Weights of a small transformer language model: no biases in attention or MLP.
Each number is 128 + 32 x the weight over its row's rms, rounded and kept within 0 to 255. Layers, rows and columns count from 0. The size above them is the row's rms in percent of the matrix's.

# layer 8 MLP down (transposed), 1216x448, rms 0.0484, rows 772-792, columns 336-447
size [ 94  99 110  90 101 102  99  99  99 104  96  95 101 101 106 104  98  97 101  96 103]
[[158 127 114  92 128 115 146 137 116 140 127 127 146 130 148 122 154 142 139 171 142 128 157 142 145  73 115 139 165 230 180  81 153 131  93 152  82  80  89 111  71 152 111 138 111 168 146 130  88 147 131 115 127 127 180 157 131 113  80 136 151 147  98  75 100 181  71 103 121 126 114 129 163  62 161 125 141  93 122 111 208 165 167 105 136 104 108 105 163 173 104 130 160 145  76 177 138 109 132 129 191 101 169 147 149  96 114 145 121 134  66 177]
 [ 90  62 139 113 144 104 102 102 111 198 116 110 100 107 130 127 165 144  88 100 180 100  99 102 137 134  94 123  56 164 180 136 141  72 157 174 154 104  83 190 112 138 104 120 113 181  57 133 131 105 152 142  52  82 136 121 193 159  71  91 121 181 101 154 113  83 172 166 153 146 161 145 183 100 182 125 129 111 147 185  83  73 150  92  95 101 152 123 158 135 102 180 142 140  86 121 103 104 108 138  91 139 135 126  96 129 122 127  81 119 164  98]
 [119 116 123 148 151 146 120 182 125 191 127 103 132 131 174 178 208 151 120 161 114 165 125 144 154 105 124 137 148  88 150 144 147 124 122 127  88 106 130 138  95 194 142 102 138 109 126 110  88 108 130 134 180 105 119 157 109 163 142 139 109 147  96 104 117  92  78 125 131 133 130 157 131  76  99 187 146 107 106  94 137 168  97 143 116 144 135 151 134 159 134 126 156 139 111 121 107 158 137 127  80 138 135 117  90 148 155 163  86  79  94 119]
 [160 113 134 156 146 170  85 112 103 136 135  77 106 148 132  90 131 108 114 119 164 130  13  99 138 156 130 144  91 173 178  59  85 120 115 129 123 146 117 163 117 106 161 133 124  98  73 152 108 134 118 144 157 100  83 158 133 144 164 128 238  77  92  93 138 114 132 135 139  73  81 147  89 173 173 135  89 101 104 133 122 137 144 117  90 185 143  96 140  96  81 127  82 127 155 137 142 132  91 150 161 188 127 165 168 173 111  57 133 142 104  72]
 [155 106 116 116 108  94 164 184 167 200 146  94 106 153 158 103 122 156  87 108 115 193 158 110 101 165 113 157 123 151 122 124 156 126  85 130 171 131 119 167 159  67 128 122  98 104  91 128  91 144 131 101 175  77 116 107 140 116 142 168 113  97 174 111  84 107 155 110 151 155 116 100 145 118 131  96  98 136  77 118 122 124 181  61 103 152 101 110 153 110  84 142 147 111 184 162 113 161 140 173  79 168 128 149 107 140 134 189 139  93 107  64]
 [128 145 138 144 158 112 143 114 132 156  83 123 165 172 151 112 129 191  88 124 110 135 140 101 114 106 109 168 174 191  78  92 139 149 158 103 146 139 183 101  99 160 120 139 131 161 192 161 120 129 116 123 112 112 184 132 155  78 181  96 139 133 134 100  75 132  66 110 141 148 132 108 122 202 189 111 188 134 115 116 128 144 173 117 174  57 146 107 121 152  68 119 139 132 186 104 125 100 179 129 160 118 149 124 139  85 177 117 133 126 192 141]
 [164 159 104 166 159 120 155 114 132 171 111 125  61 140  89 185 114 165 182 124 124  90  96 116 142 102  96 113 130 182 156 150 151 173 113  78 100 121 137 128 101 133 151 106 130 127 141 164 176 179 122 138 115 117 129 146 162 116  66  90 123 164 188 170  74 162  40 163 175 129 145 132 161  98 117 141  79 117 138 171 108  95 151 135 130 121 175 152 183 162 107 138 128 122  88 112  78 146  98  82 160  97 141  79  86 145 142 121 120 108 136 125]
 [187 143  98 110 168  42 130 204 109 140 137 137  95  88 135 143 141 130 142 131 168  78  90 117 155 174 115 128  76 194 134 177 139 160  86 182 145 110 134  89 112 121  98 165 144 142 116 111 150  85 146 104 130 114 177 125 142 137  94 138 103 158 112 126 106 184  68 131  98 153 129 115  67 104 141 137  69 107  95 165 140 115 154  88  84 157 172  70 147 199 109  91 118 143 126 112 173 136 152  93 168  97  99 162 139 168 135 175 159 107 138 152]
 [161  81 131 132  82  98  99 144  82  77 100 114 120 174  53 149 126 113 131  87 182 121 129 147 118 155 122 115 116 147  74 213 157 126 117 124 135 122 143 129  93 118 126 168 112 118 108 115 142  70 150 132 186  88 103 164  95 136  68 183 134 109 135 143 168  79 104 176 113 152 178  87 139  49 176 190 123 125 117 134 159 199 152 155 175 149 136 163 118  99  94 132 133  96  81 160 141 149 169  83 106 113  96 107 139 130 108  30 111  66 107 148]
 [ 84 128  83 115  82 147 143  82 163 104 103 102 164 159  63  89 167 158 169 159 105 162 145 147 114 134 109 100  83 108 126 140 164 113 173 145  79 125 105  26 116  93 122 112 123 102  88  95 114 148 206 148 134 118 139 137 167  91  83 169 117 179 169 149 161 116 116 106  92 125 152 137 176 152 106 111 105 100 146  98 120  83 161 116 130 158 142 119  81 155 195  88 138 157  85  84 133  88 134  82  98 128  94 136 124 144 124 111 150  71 131 186]
 [ 87 125 175 100 155 112 160 108 163 129 107 131 141 138 163 151  94 158 156 145 131 130  96 132  77 134 102 154 110 154 104  77 133  84 135  78 116 147 114  84 150 138 111 168 129  87 163  61 110 151 156 185 138 173 109 117 154 153 137 136 162 162 110 129 121 146 115 129 131 135 117 123 125 114 139 127 108 123 127 129 162 120 135  79 119 110 203 152 152 116 140 128 121 137 135 166 138  67 142 155 154 104 141  75  98 147 102 143 137 140 134 139]
 [110 173 147 124 116 116 105  85 107 130 139 122 130 106 122  47  45 135 146  96 115  91 172 172 187 160 142 126 119 177  66 125 100 170  87 119 190 109 126 104 147 192 109 167 120  65 113 139 138 120 152 155 152 148 111 165 172 121 121 146 111 195 172 196 105 109 117 159 174 172 170 206 132 115 140 100  84  97  97 130 178 160 123 160 124  74 173 134 147 168 151  96 119  85 173 146 130 144 120 100 134 115 184 135 121 110 129  88 130  68  77 172]
 [107  98  99 135 164  50 165 112 179 105 101 159 118  71 164 101 118 161 124 124  59 144  80 135 154 130 140  96  65 118  54 144 134 153  81 126 115 106 144  67  98 174 149 136 150 168 136 158  81 124 100 140  98 148 116 158  99 101 190 154 172 145 145 193 157 105  89 101 175 151  81  81 165 148 167 168 118 109 131 151 112 115 167 167 130 194 137 112 112 142 117 108 116 172  77 190  68 118 111  63 149  79 153 164 123 171 134 168 150 140 165 133]
 [ 82 193 112 102 120  88 108 140  74 175 134  97 149  35 142 134 111 120 117 139 125 160 125 140 149  82 142 142  81 118  92  82  78 135 166 104 103 143  75 184 108 169 149 128 171 129 168 167  75 118 152 149 112 100 156 105 150  66 121 127 114 102 189 116 110  96 193  78 121  92  88 130  93 199 112 153 102 119  58 155 137 125 134  97 157 114  76 138 101 129 119 147 157  68 144 115 174 117 134 105 114 128 109 127 175 110 143 166 131 182 182 110]
 [ 78  58 200 209 161 104 125  90 106 130  92 148 133 162  67 117 144 104 107 111 107 101 100 174 145 133 171 173 187 145 149  87 168 144 174 149 127 107 150 108 121 134 116 122 129 136 133 150 126 131 148  95 107 168  89  93 158 125  85 157 106 137 104 123 129 125 169 123 134 103 140 178  80 138 128 174 106  61 194 126 107 208  92 132 139  98 131 113 117 113 128 147  96 100 106 122 164 151 194 150  97 132  88 136 139 110 151  90 113 118  75 101]
 [159  75 176 146 154 173  86  80 119  96 110 139 186 126 127 145 148 105 139 192  87 164 139 140 158 174  28 108 105 112 106 101 172 103 154 113 111 147 163 147 128 202  95 186 107  92 120 141 152 231 147 149 156 160  82  88 146 120 123 152  82 109  97 157 148 101 110 117 125 152  97 189  94 140 115 104 110 123 103  98 132 131 109 141  88 129 135 163  86 173 137  81 159 179 134 134 120  66 101 148 129 137  56  52 154  95 117 112 169 124  99 112]
 [115 110 139 111   4 157 156  87 105 136 111 122 128 185 144 140 172 202 180 147 140 123 108 157 140 125 125 109 136 112 132  81 124 150 129 109 105 148 121 126  99 121 161 159 145 120 140  81 121 116  74 143 151 137  77 158 148 101 115 102 166 119 156 101 117  95  77 187 160  61 112 138 103 100 182  82  95 142 112 105 122 178 109 140 165 154 155  62 187 166 124 145  92 118  87 163 129 139 150 176  99 138 111 112  79 169 133  93 138 138 130  82]
 [167 122  72 132 125  99 141 243 190  91  90 163 142 118 170  94 157 135  94 116 101 130 163 174 175 128  73 104 126 125 159 172 151  94 210 159 165 167  99 177 125  81 120 154 111  89 121 195 167 144  93 133  86 130 122 125  93 123 178 105 158 106  76 189 148 170 162  71 120 137 107 149 130 156  77 144 122 104 178 114 108  94 165 125 118 141  93 119  79 114 115 118 114 189 144 141 121 155  75 163 162 149 150 148  91 199 123 118 105 115 165 116]
 [140 119 117  71 151  95 167  73 126 188 142 130  91 173 152 117 128  88 204 182 128  79 168 159 125 171 133 120 129 163 162 162 103 144 165 169 111 125 130 127 134 126 181 132 107  99 147 182 203 133 154 121 116 198  95 110  65  87 105 132  99  78 140 185 102 113 125 169 108 154  71 148 110 122 158 104 120 138 127 108 108 110 145  81 101 150 123  78 103 152 100 110 155 237 133 118  73 166 198 145 137 144 106 176  54  97 157  77 128 143 161 153]
 [162  85 136 141 186  55 129 227  86  98 142 220 109 105 144  95  86  90 142 160 141  64 134 123 165  91 119 175 127 109 168 129 162 152 161 111 100 129  43 181 151 144 109 123 127 131  70 115 117 136  68  92 160 111 194 156 108  90 127 126 128 111 109 113 122 153 136  70 135 113 119 119 126 101 104 135  91 100 150 133  72 149 115 119 151  79 126 206 111  96 141 154  82 124 118 128 140 167 101 158 153 122 100  88 130  84 123 223 101 127  66  88]
 [ 86  64 126 145 154  61 118 157 161 170 140 132 104 128 167 117 138 143 174 112 115 191  97 165 106 165 165  98 113 109 105 162 118  80 106 133 118  98 132  77 138 142 114  94 123 201 136 139 152 103 161  84 120 129 111  68 136 150  68 176 113  72 183 143 117 151 124 125 136  85  41  92 157 142 190  71 128 144 112 154 109 134 128 108 119 181 199 124 144  92 151 129 138 119 160 108  99  88 199 155  62 128  83  97 102 132 175 100 144 117 116 124]]
# layer 8 MLP gate, 1216x448, rms 0.132, rows 773-793, columns 336-447
size [ 97 102  91 104 101 100 101 101 105  98  97 104 100  96  99 100 100 105  98 105  98]
[[111  70 165 122 113  91 108 126 165 199 172 108 104 121  93 122 136 165 123  91 128  90 100 116 151 124 141 114 151 140 123 167  66 170 110  97 124  91 170 100 128 114 110 132 164 131 145  94 112 131 128 142 101 119 110 142  98 169 158  99 158 102  92 103 122  88 114 131 129 136 131 142 155  91  85 103 132 111 106 140 208 165 127  64 158 151  86 135  97 125 111 128 114 100 130  81 157 115 156  95 135 133 103 125 114 120  76 152 151 158 130 101]
 [112 102 103 155 101 121  92 125  80 167 161 137 144 141 146 123 160 128 101 155 115 115 154 140 137 136 143  95  93 114 107 111 128 138 123 125 154 144 161 125 112 138 139  91  69 160 117 158 140 158 115 117 146 110 122  92 150 110  92 150 109 104 176 183 188 140 129  65 111 126 118  38 140 109 152 131 137 119 186 132 147 152 159 145 133 141  53 131  66 171 143 160 132 122 134 134 170 131 114  96  71 115 192 153 138 158 104 195 173 118 139  83]
 [142 190 103 133 139 167 187 152 130 137 167 186 174  84 150  80  86 106 154 112  87  91 199 109 102 131  92 148 105 112 136 169 138 144  88 155 137 102 189 151 119 163 101 102 111 104 131 164 165  95 171  92  85  72 171 158  89 126  91 135  83 144 192  82  80 115 154 163 120 174 135 126 118  89 125  95 168 119 170  79 126 100 142 151 114 119 110 106  81 151 127  99 118 176 137 158 176  78 149 133 104 170 154  87 122  69 123 107 140  99 136 180]
 [171  92 166 154 103 127 101 125 134 158 137  71 130 149 143  62 108 155 155 159  93 207 113 164 106 135 109 101 108 136 102 150 199 122  84 124 158 172 128  94 138 125 146 147 131 116 121 123 108  70 148 131 127 127 137 127 182 163  93 115 179 121 112 169 141 107  77 142 135  85  92  98 127 150 132  92  99 137 129  90 216 173 114 112  99 143  83 119 127 141 111 165 135 148 150 101 101  74 133 135 132 118 117 185  86 175 110  91 130 118  64  81]
 [118 138 117 145  83 100  65  95 119  72 126 101 139 127 153 179 177 116 143  82 122 140 138 174 160 105 147 126 122 179 133 134 103 147  84 163 144 158  92 100  76 112 130 153 120 110 112 101 129 140 128 125 128 130 176 183 166 135 100 123  64 159  81 122 145 120 130 135 124 127 158  90 106 193 124 131 129 159 131 133 151  93  78 144 130 147 159 114 136 123 155 176  84 138 134 133 136 116 178 161 152  95 132 156 116 133 198 139  91 137 120 154]
 [132 134 122 109  58  96 127 142 161 107 141 168 174 165 102  93 146 163 111 119 119 135 184 175 110 143 126 161 146 129 153 111 158 172 122 136 143 157 162 126 143 152 101 146 154 128 164 126  76 129  79 106 108  99  49  88  73 127 182  76  85  91 136 119 139  70 188 139  93 148 149 171 130  66 108 126 143 111 131  74 150  72 184  52  97  97 149 101 116 139 172 149 126  20 115 158 125 138  73 134 137 130 149  83 137  59 135 105 153 190 116  96]
 [108 186 105 149 142 145 149 103  98  83 143 195 149 137  80 115 126 104 154 127 163 158 123 159  83 150 116 141 125 162 108 164 107 176 125 120 119  85 114 136 112  84 172 133 191 143  27 147 129  71 114  78 118 172 152  80 112 142 143  86 149 164 158 134 128 128 119 110 175 136 104  60 182  95 163 130 110 158 122 139  61  81  67 151 133 106 134 137 121 177 171 124 117 117 130 167 109 130 135 139  93 116 164  83 131 200 122 136 144 157 136  90]
 [162 137 129  97 102 135 149 139 137 125 120 114 154 184  85 170  84 192 186  66  65 120 104 153 125 150 113 142  83 150 107  89 158 165 120  98 138 114 141  83 124  84 105 178 142 156  64 120 142 121  86 186 186 153 178 136 122  86 117 117  98 195 148 108 135 159 130  73 151 130 121  81 197 146 146 118 107 146 104 134 101 190 108 182 133 119  48 157 128 149  87 141  50  53  98 123 125 177 153 120  79 117 116 109 170 113 152 142 132 126 198 111]
 [147 148 118  55 109  93 121 160 138 126 134 145 161 152 113 100 143  82  82 142  87 120 128 197  97 133  63 120  55 126 123 131 126 135 151 139  81 143 124 114 141 150 102 134 168 115 147 136 108 153 134 136 105 158 115  66 141 130 119 142 109 110 146 140 141 140  94  75  79 124  99 150 104 197 118  93 108 176 139 191 132 113 117 117 144 114 154 125 187 136  96 157 173 105 154  96 137 127 122 157 128  92 148  74 123 140 124  89 113 119 177 127]
 [ 38 130 138 120 155 136 125  99 181 129 132 170 102  98  98 135 106 125 155 139  97 138 176  65 107 127 136 118 113 133  98 115 156 100 166 123  89 126 100 125 162 117 145 167 103 126 151 151 161 139 106 150 125 180  71 170 142 133 125 140 106 100  88 152 110  87 104  61 139 143 118 151 114 113 140 156 117 139  87  71 194 118 163  85 138 128 116  25 143 116 128  97 143 155 114 188 133 174 126 133 164 119 124 104 132 165 132 107 187 125 169  87]
 [132 171  99 130 112  94 141  79 125 164 141 138 154 173 112 148 195 159 117  96 104 142 161 116  78 102 101 119 132 120 146 147 167 138 166 121 105 129 136 138 123  89  66  72 165 121 142  92 204 112  73  66 128  99 130  59 173 120 138 172 119 124 124 133  88 198 110 113 148 104 106 197 197 157  96 115 186 103 133 123 126 126  84  76 167 113 148 139 143 112  83 153 128 145 121  48 120 108  96 147 111 156 126 122 118 107 145 134  70  64 103 188]
 [100 123 108 102 154  88 127 153  70 142 101 155 133 135  74 119 130 142 161  92 154  49 157 104  90  89 123 162 115 173 120 129 115 110 127 145 113 144 176 174 151 113 106  98 117 126  92 111 158 179 155  91  99 119 131 137 163 147  88 133 142 117  82 136 217 159 114 130 141 143 118 217 157 205 151 146 107 129  56  47 116 112 185 144 129 115 108  84 159 143 158 102 150 108 122  89 119 148 163  93 142  72 109 176 121 105 111 162 177 167 153 114]
 [ 75 180 171 122 132 170  97 132 125  51 136 113 139 148  90 136 183 120  79  93 122 178 113 113 138  90 130  72  81 144 101 103 151 195  94 141  57 106 197 103 127 116 112 148 171 116 128 183 119  85  72 113 103 197 147  81 146  82 116  98 109 148 123  59 111 105 183 173  83 156  85 121  77 156 121 115 131 146 101 123  84  67 117 135 154  76 101  99 141 142 130 184 118 128 132  74  97 120 177 173 154  57  85 175 117 113 145 129  83 153 195 113]
 [125 128  92 197 145  99 158 120  70 114 108 165 114 165  94 165  80 151 170 162 118 144 143 136 121 162 162 144 111 101 121 136 102 103 144 111 148 106 146 112 137 132 150 120 113 132 119 112 120 160 143 140 108 134 155 121 139 123  88 140  74 115 152  59 171 165 161 132 185 129 177 181 151  94 111 129  91  93 180 199 138 143 150  89  78 149 119  90  89 109 103 142 113 108  80 136  92  93 161  94 127 113  91 186  77 120 124 123 113  98  93 105]
 [132 132 151 102 111 180 154 119 155  89 123 115 107 175 161 146 135 118 128  93  90 107 146 132 135 126 114 144  88 103 178  66  82 140 133 120 152  97 106 136 127  96 137 120 128  93 133  93 160  47  99 134  96 134 191 104  86 108  49 153 150 127 183  91  76 128  78 112 116 121  95  96 153 152 130 130 106 125 160 154 153  82 126 140 160 110 129 149 168 143 155 200  94  88 123 117 153 140 144 136  89 247 205 144 127 172 183 148 102 110 134 109]
 [161 119  79 164  96 104 174 138 128 104 132 111 186 115 117  66  71 150 133 171 156 121 152 167 132 123 116 106 134 107 132 127 123 156 122  86  98 149 157 120 144 138 200 136 126 156 102 149  90 135 116  89 163 169 105 164  84 162 150 182 116  96 120 139 157 172  98 156  80  80 108  96 137 128  88 170 115 143 188  36 163 144 105 101 133 132 145 176 121 111  93 148 128 122 100 168 176 111  82 153 164 123 175 110 149  92 121  46 139  66 119 130]
 [103 133  77 129 106 125 139  65 123 155 140 103 140 145 105  72 129 127 161 127 147  60  79 149 163 106 109 111 139 145 194 125 120 189 147 159  95 134 125 114 153  95 156 106 147  69 167 164 178 153 128 142 149 167  64  96 162 200 141 146 129 118  95 126 186  70 118  95 123 108 172 166 163 139 152 104 128 186  61  61 127 127 137 107 155 149 176 147 144 152 121 136 148  67  73  98 127 101  88 158 116  71  97 124 141 122 126 106 158 162 112 105]
 [139  71 138 134 165 185 207 184  86 105 126 113 116 147 126 136 112 134 170 186 166  45 151 169 111 142 166 122  22 144 123 143 141 180 136  97 101 133 154 121 149  87 142 130 105 105 151 172 127  93 184 123 152 123  80  70 138 113  98 155 131 165 136 152 107 107 153 142 106 131 113 190 171 123 128  82 176 129 160 190  70 154 127 100 107 134 178  78  69  70 102 133 143 135 145 152  79 150 217  98 119 139 127 112 145  76 122 134 194 126  99 112]
 [121 141  88 122 147 116 105  82  69 106 189 138 153  80 188  73 171  97 127 190 132 166 121 148 147 179 127 138 110 105 133 171 190  96 132 164 111 193 111 130 123 165  95 143  78 152 147 119 136  82 145 108 123 174 113 175 139 118 141 100 166 160  99 127 142 163  96  31  81 116 145 151 142 179 141 181  96 112 130 127 126 118 113 108 140  57 124 185  91 111 113 118 120 127 133 164 213 123 159 126  79 139 158 128 175 127 130  72 174 112  90 143]
 [117  89 126 127 136 151 121 112 126 151 133 112 177 108  61 131 124 116 191 108 118 162  67 157 144 106 188  64 115 246 127 150 121 120 111 152 118 135 103  89 153 106 118  65 139 129  70  79 133 123 155  39 110 135 166 105 147 119 151 120 130  94 126 129  69  83 143 149 139 130  65 103 118 135 113 141 116  71  89 140 127 174 181 187  35 146 115 127 150 147 120 138 183 111 138  78 138 158 135  58 133 170  96 181 144 156 164  94  66 115 118 133]
 [153 153 131 138 111 126 164  86 122 102 153  62 155 130 122  96 179 155 159 125 129 176  86 161 106 148 132 124 181 149 148 156 146 150 135 185 141 109 153 132 142 191 100  74 137 103 120 171 158 127 132 129  98 120 118 118 161  97 153 111 173 120 115 142 101 103 152 190 110 105 171 135 161 172 157  84  92 106 179 184 156 129 142 136 112 139  76 151  96 133 124 138 136 153 191 110 165 111 174 182 153 122 100 124 118  62 116 120 153 117 102 135]]
# layer 8 MLP up, 1216x448, rms 0.141, rows 773-792, columns 336-447
size [ 99 116  91  99  94  99 102  97 105  95  94 105 104 107 107 103 100 106  94 101]
[[114 144 127 138 129 145 197 130 128 100  92 104 123 168 130 151 171 157 190 179  89 137 188 105  90 158  74 139 108 149 138 152 159 119  86  97 140 111 118 158 117 134 140 113 145 133 120 109 115 133 139 131 136 152 116  85 158 124  97 117 123  93 161  99 106 130 130  58 131 140 108 123  86 125 187 156 136 143 132  87 134 170 145 150  94 156  90 105 142 143 159 127  96 154 121 145 146 143 166 202 151 129 190 119 174 130 126 135 139 140 115  85]
 [164 157 124 126  86 161  74 104  93 157 104 106 160 131 149 134 133 185 194 157  87 158 140 133 148 112 108 144 197  79 132  56 184 138 115 124 135 166 150 115 164 158 126  72  52 188  84  97 162 139 143 148 166  98 152 109 109 108 132 153  88 138 159 139 141 101 155  96 120 107 156 123  77  94 138 114 125 111 148  97 131 117 121 143 136 106  77 120  81 167  96 124 106 107 100 112 150 104  98 123  77 143 194 139 123 149 151 190 125 105  85  75]
 [100 115 117  87  75 150 118  79  96 150  93 116 130 114 123 208  94 133  96  76  95  76 183 162 118 137 113 120 104  82  96 136 151 151 138 102 159  93 154 103 126 110 109 123 144 141 131  71 114 193 160 158 120 167 138  88  96 163  94 175 150 152 150 157 162 122 158 110 101 148 143  80 144 114 117 132 139 138  95 123 192 164 141  74 136 104  84 120  67 167 134 104 128 161 124 105 120  99 164 136  60  65 151 171 125 148 185 132 132 147 145 158]
 [182 157 100  82 164  96 123 128 159 109 135 150 115 113 130 188  98 152  89 136 112 151 106 119 185 153 118  76 145  85 181 169 113 165 150  88 126  85  63 132 102 158 118 145 175 152 144  94 132  75 220 121  82 162 137  69  89 123  91  54 107 107  84 124  92 140 120 148 114 137 194 172 117 172 151 130 138 119 101 114 116 170  96 115 186 140 152 153 130 170 190 108 146 131 111 119  94 109  90 119 145 126 116 134 170 151 130 169 145 167 144 136]
 [ 98  86 187 139 107 114 102 121 107 123 154 121 150  93 108 122 141  92  94 208 103 127  84 139 141 186  55 135 113  67 198 142  77 139 123 164 186 156 122 125 133 114 176 101 135  87 120 133  92 114 107  83 185 143 101  84  93 116  76 111  94 164 127 157 135 171 145 105  85 112 158 116 112  49 119 187 108 143 150 183 188 129 133 170  87 149 150 139 182 116 128 107 103 114  74 146 125 121 120  92  87 140 174 153 125 222 144 148 105 142 141 118]
 [ 84 123 134 112 139 140 134 145 122 178  69 124 125 125 155 139 123  94 152 182 113 143 157 141 136  81 173 141 106 141 106 118 118 123 123 125 182 135  95 141 123  96 142 117  84 106 129 121 118  99 129 116 184 170 150 129 153 160 113 168 117 133  66 148 191 134 108 164 115 145  91 162 136  71 179 132 207 157  60 148 145  98 125 172 139 190 171 119 147 132 126 101 187 187 125  82 123 148 152 173 115 131  74 128 135 186 154 114  94 172 198 162]
 [106 145 159 104 111 141  42 102 156 106  81  94 105  73  74 142 157  57  72 136 107 134 134 127 176 128 206 148 145 122 125 117  83 130 117 138 140 102 139 140  77 155 109 108  90 155 130 182  48 168  80 154  99  62 144 101 169 166 139 197  72  74 112  88  86 108 143 120 130 101  99 171 132  99  84  91 158  85 138  83 178 111 121 176 129 133 138 122 155  96 221 156 135 106 154 118 189 129 163 106 101 104  91 129 179 107 119 141 137 124 130 129]
 [163 133 138 130 131  89 113 124 115 187 136 172 193 158  98 140 117 183  66 134 151  74 123 107 145 107 135  80 132  98 141 145 141  89 121  86 191  95 236 126  73 101 135 103 163 146 114 130 138 115  91 172 104  84 131 134 112 134 186  94  90 146 131 156 124 119 131 129 157 131 139 126 127 202 140 118 129 151  45 156 119 133 114 107  61  75 167  74 158 118 117 135 122 150 144 113  83 156 170 141 155 100  97 142 126  83 136 176  83 158 135 125]
 [140 110 123 160 117 154 189 164 124 133 146 171 156  71 129 119 171 120 151 131 127 140  63 114 156 148 135 153  98 125  83 146 152 112 160 109 151 150  71 158 116 201 109  84 117 121 115 146 104 106 100 103 116 129 144 142 135 143 126 120 157 145 177 150 107  93 121  55 125 176 158 121  98 125 119 170 104  92 143  77 126 111 152 174 154 161 130 102 181 172 202 123 145 158 114 119  93 147 182 120 128 106 124  97 129 183 181  98  88 120 172  64]
 [167 144 177 111 187 113 110 143 184 125 145  84 141 130 100 174 131 163 152 167 126 157 152 171 116 126 106  94 147 124 149 185 176 138 143 129 125 137 162 106 119  94 131  38 150 194 105 137 197 122  81  65 133 106 123 142  93  86 108 120 114 152 135 138 157 135 109 100 133  75 207  90 181 143  42 131 122 149 128 105  71  79  90  88  55 136  91  95 107 128 177 150  52 171 115  95 173 149 122 169 120 144 192 152 132 120 141 134  93 101 132 166]
 [101  74 164  93 146 130 125  81 138 179 120 172 114 130 119 167 151 103 148 156 176 162  76  69  40 147 181 133 141  98 182 137  94 135 145 137 108 163 113 150 108  97 157 168  83 135 119 153 110 147 121 138 136  50 128 103  51 185 154  93 161  55  90 112 167 143 104 136  51 114 152 107 136  86 105 169 113  78 200 116 125  99 117 125 134 170 157 134 146 143  64 138 174 132 103 120 141 149 130 163  78 161 101 166 101 143  63 144 116  93 157 101]
 [142 144 119  87 137 163 109 156 115 108 141 121 150  74 118 133 125 165 171 145 127  89 119 173 179 174  91  89 123 120 134 132 146 138 137  72 157 104 114 109 150 131  71  93 108 189 131 188 131  75 122 191 118 134 116 124  95 149 161 109 115 131 115 133 188 119 126  95  48 147  84  91 170 128 165  59 179  86 152  97 122 122 133 163 102 109 104 158 144 121  68 139  95 172 104 164 176 112 147 133 147 153 185 120  93 196 109  92 114 120 103 203]
 [111 109 116  33 120 108 145 134 103 131  91 108  82 156 149 124 128 121 157 128 129 170  94 123 149 115 100 113 170  96 124 108 129 108 127 150 144 145 115 135 158  83  69 138 134 111 135 134 128  82  83 184 175  94 104 101  89 103 161  54  82 121 118  93 128 173 174 127 119 110 114 107 163  78 104 159  93 111 111 124 125 166 102  86  74  97 139 109 104  90  99 133 155 100 155 219 141  97 164 117 105 104 206  85 122  99 121 110 158  81 131 113]
 [131  79 171 134 103 116 111 136 130 141 160 122 151  94 166 131 146 105 132 136 105 122  72 145 132 140 166  81 150 151 171 158  98 124 155 139 148 148 107  88 144 181 163 111 113 158 142 117 143  98  58 149 123 163 115 121 121 110 180 128 159 117 130 167  98 164 148  93  98 111 107 107  98 190 125 182 116 131  83  90 114 154  87 155 122  97 138 151 129 116 164 104  83 181 152 163 128 120 108 133  25 165 170 128 180 167 152 144 120  67 143 123]
 [126 169 127  63 114  93 183 129 121 150 147 132 167 114 163  53  73 165 127  84 150 141  81  89  52  89 161 123  78 155 140  79  86 130  59 138 111 166 120 106 126 100 183  75 136 128 128 143 139  91 194 132 128 141 108 177  82 185 107 169  70 143 128 118 149 117 100 131  90 131 146  63 117  90  77 135  83 169 111 124 157 161 121 134 136 127 101 103 112 156  85 164 144 133 135 146 139 140 136  85  85 209 135 177  79 134 120 124 138 107  89 133]
 [129 147 187 147 120 146  86  93 173  98 147 156 117  86 156 181  80 126  87  87 107 123 129  99 115 107  82 125 110 129 134 120 131  78 109 107 150  74 125  75 129 143 126 100 113 194 103 134 149  83 129 149 157  82 170 147 128  31 145 173 148 162 157 108  96 155 143 101 141 142 117 127  93 112  69 161 120 176 176 130 143 111 123 134  97  99 108 117 136 120 143 126 153 133 151  90 123  69  33 120 152 157 122 131  84 100 131 128 130 100 106 177]
 [164 116  98 122 111 108 144 121 151 214 108  97 138 107 127 155 109  90 206 101 164 167  79 180  87 176  98 133 126 116 180 131 145 125  99 131 126 125 155 120 157 144  93 101 167 124 113 136 120  94 105 119  69 132 151 117 161 152 126  69 157  97  92 140  87  90 100 163  77 112 157 118 105 125 128 147 142 171 109  80 130  95 122  69 117 146 135 121 103 137 171 124  91  95 126 114 136 152 104  58 117  66  93 109  97 152 135 144 173 186 128 107]
 [165 211 106 116 141 118  95  99 149 104  99  97 180 160 169  94 173  65 139 146  94 176 143  95 102 122 112  62 130 153 142 178 125 128  92 155 136 143  87 108 169  98 190 130 127 163 161 122  92 133 127 142 148 141 103 135 120  79  82 156 110  96 165 139 125 106 116 169 144 133 100 167 149 163 145 140 125  92 116 119 101 111 111 103 147 187  96 150 131 166 167  68  95 113 103 142 150 187 152 149 152 118 164 211  98 133  79 109 139 161 161  99]
 [121 190 174 157 135 156 162 101 138  68 140 133 127 167 141  95 149 108 115 124  94 152 153 116 131 112 154 192 166  88 172 107 140 107  63 187 113 132 224 151  80 179 140 121 143 149 148 119 112 105 163 133  41 135 118 100 122 169 123  73 105 134 144 106 180 101 117 125 114 111 141  69 167 123 140 106  94 120  80 125 153 141 171 135 142 139 181  91 148 125 143 138 189 156 142 127 147 101 117  91 161 127 122 116 158 110 105  64 125 151 136 106]
 [104 128 122 143 127  94 137 116 140  75 151  95  96  91 137 102 154 180 111 141 150 102 184 132  93 105 137 144 106  82  91 184 167 132 119 141 104 116 186 127 115 129  68 121  93  83 156 172 164  90 110 166 113  87 108 141 129 147 134 150  91 145 121 129 240 113 193 145 129  69 140 167 145 115 103  87  97 158 129 161 137  70  63 102 110 122 143  85 146 146 175 139 160 156 130 157 160 142  95 105 185  96 155 138 130  92  87 148 170 186 131 111]]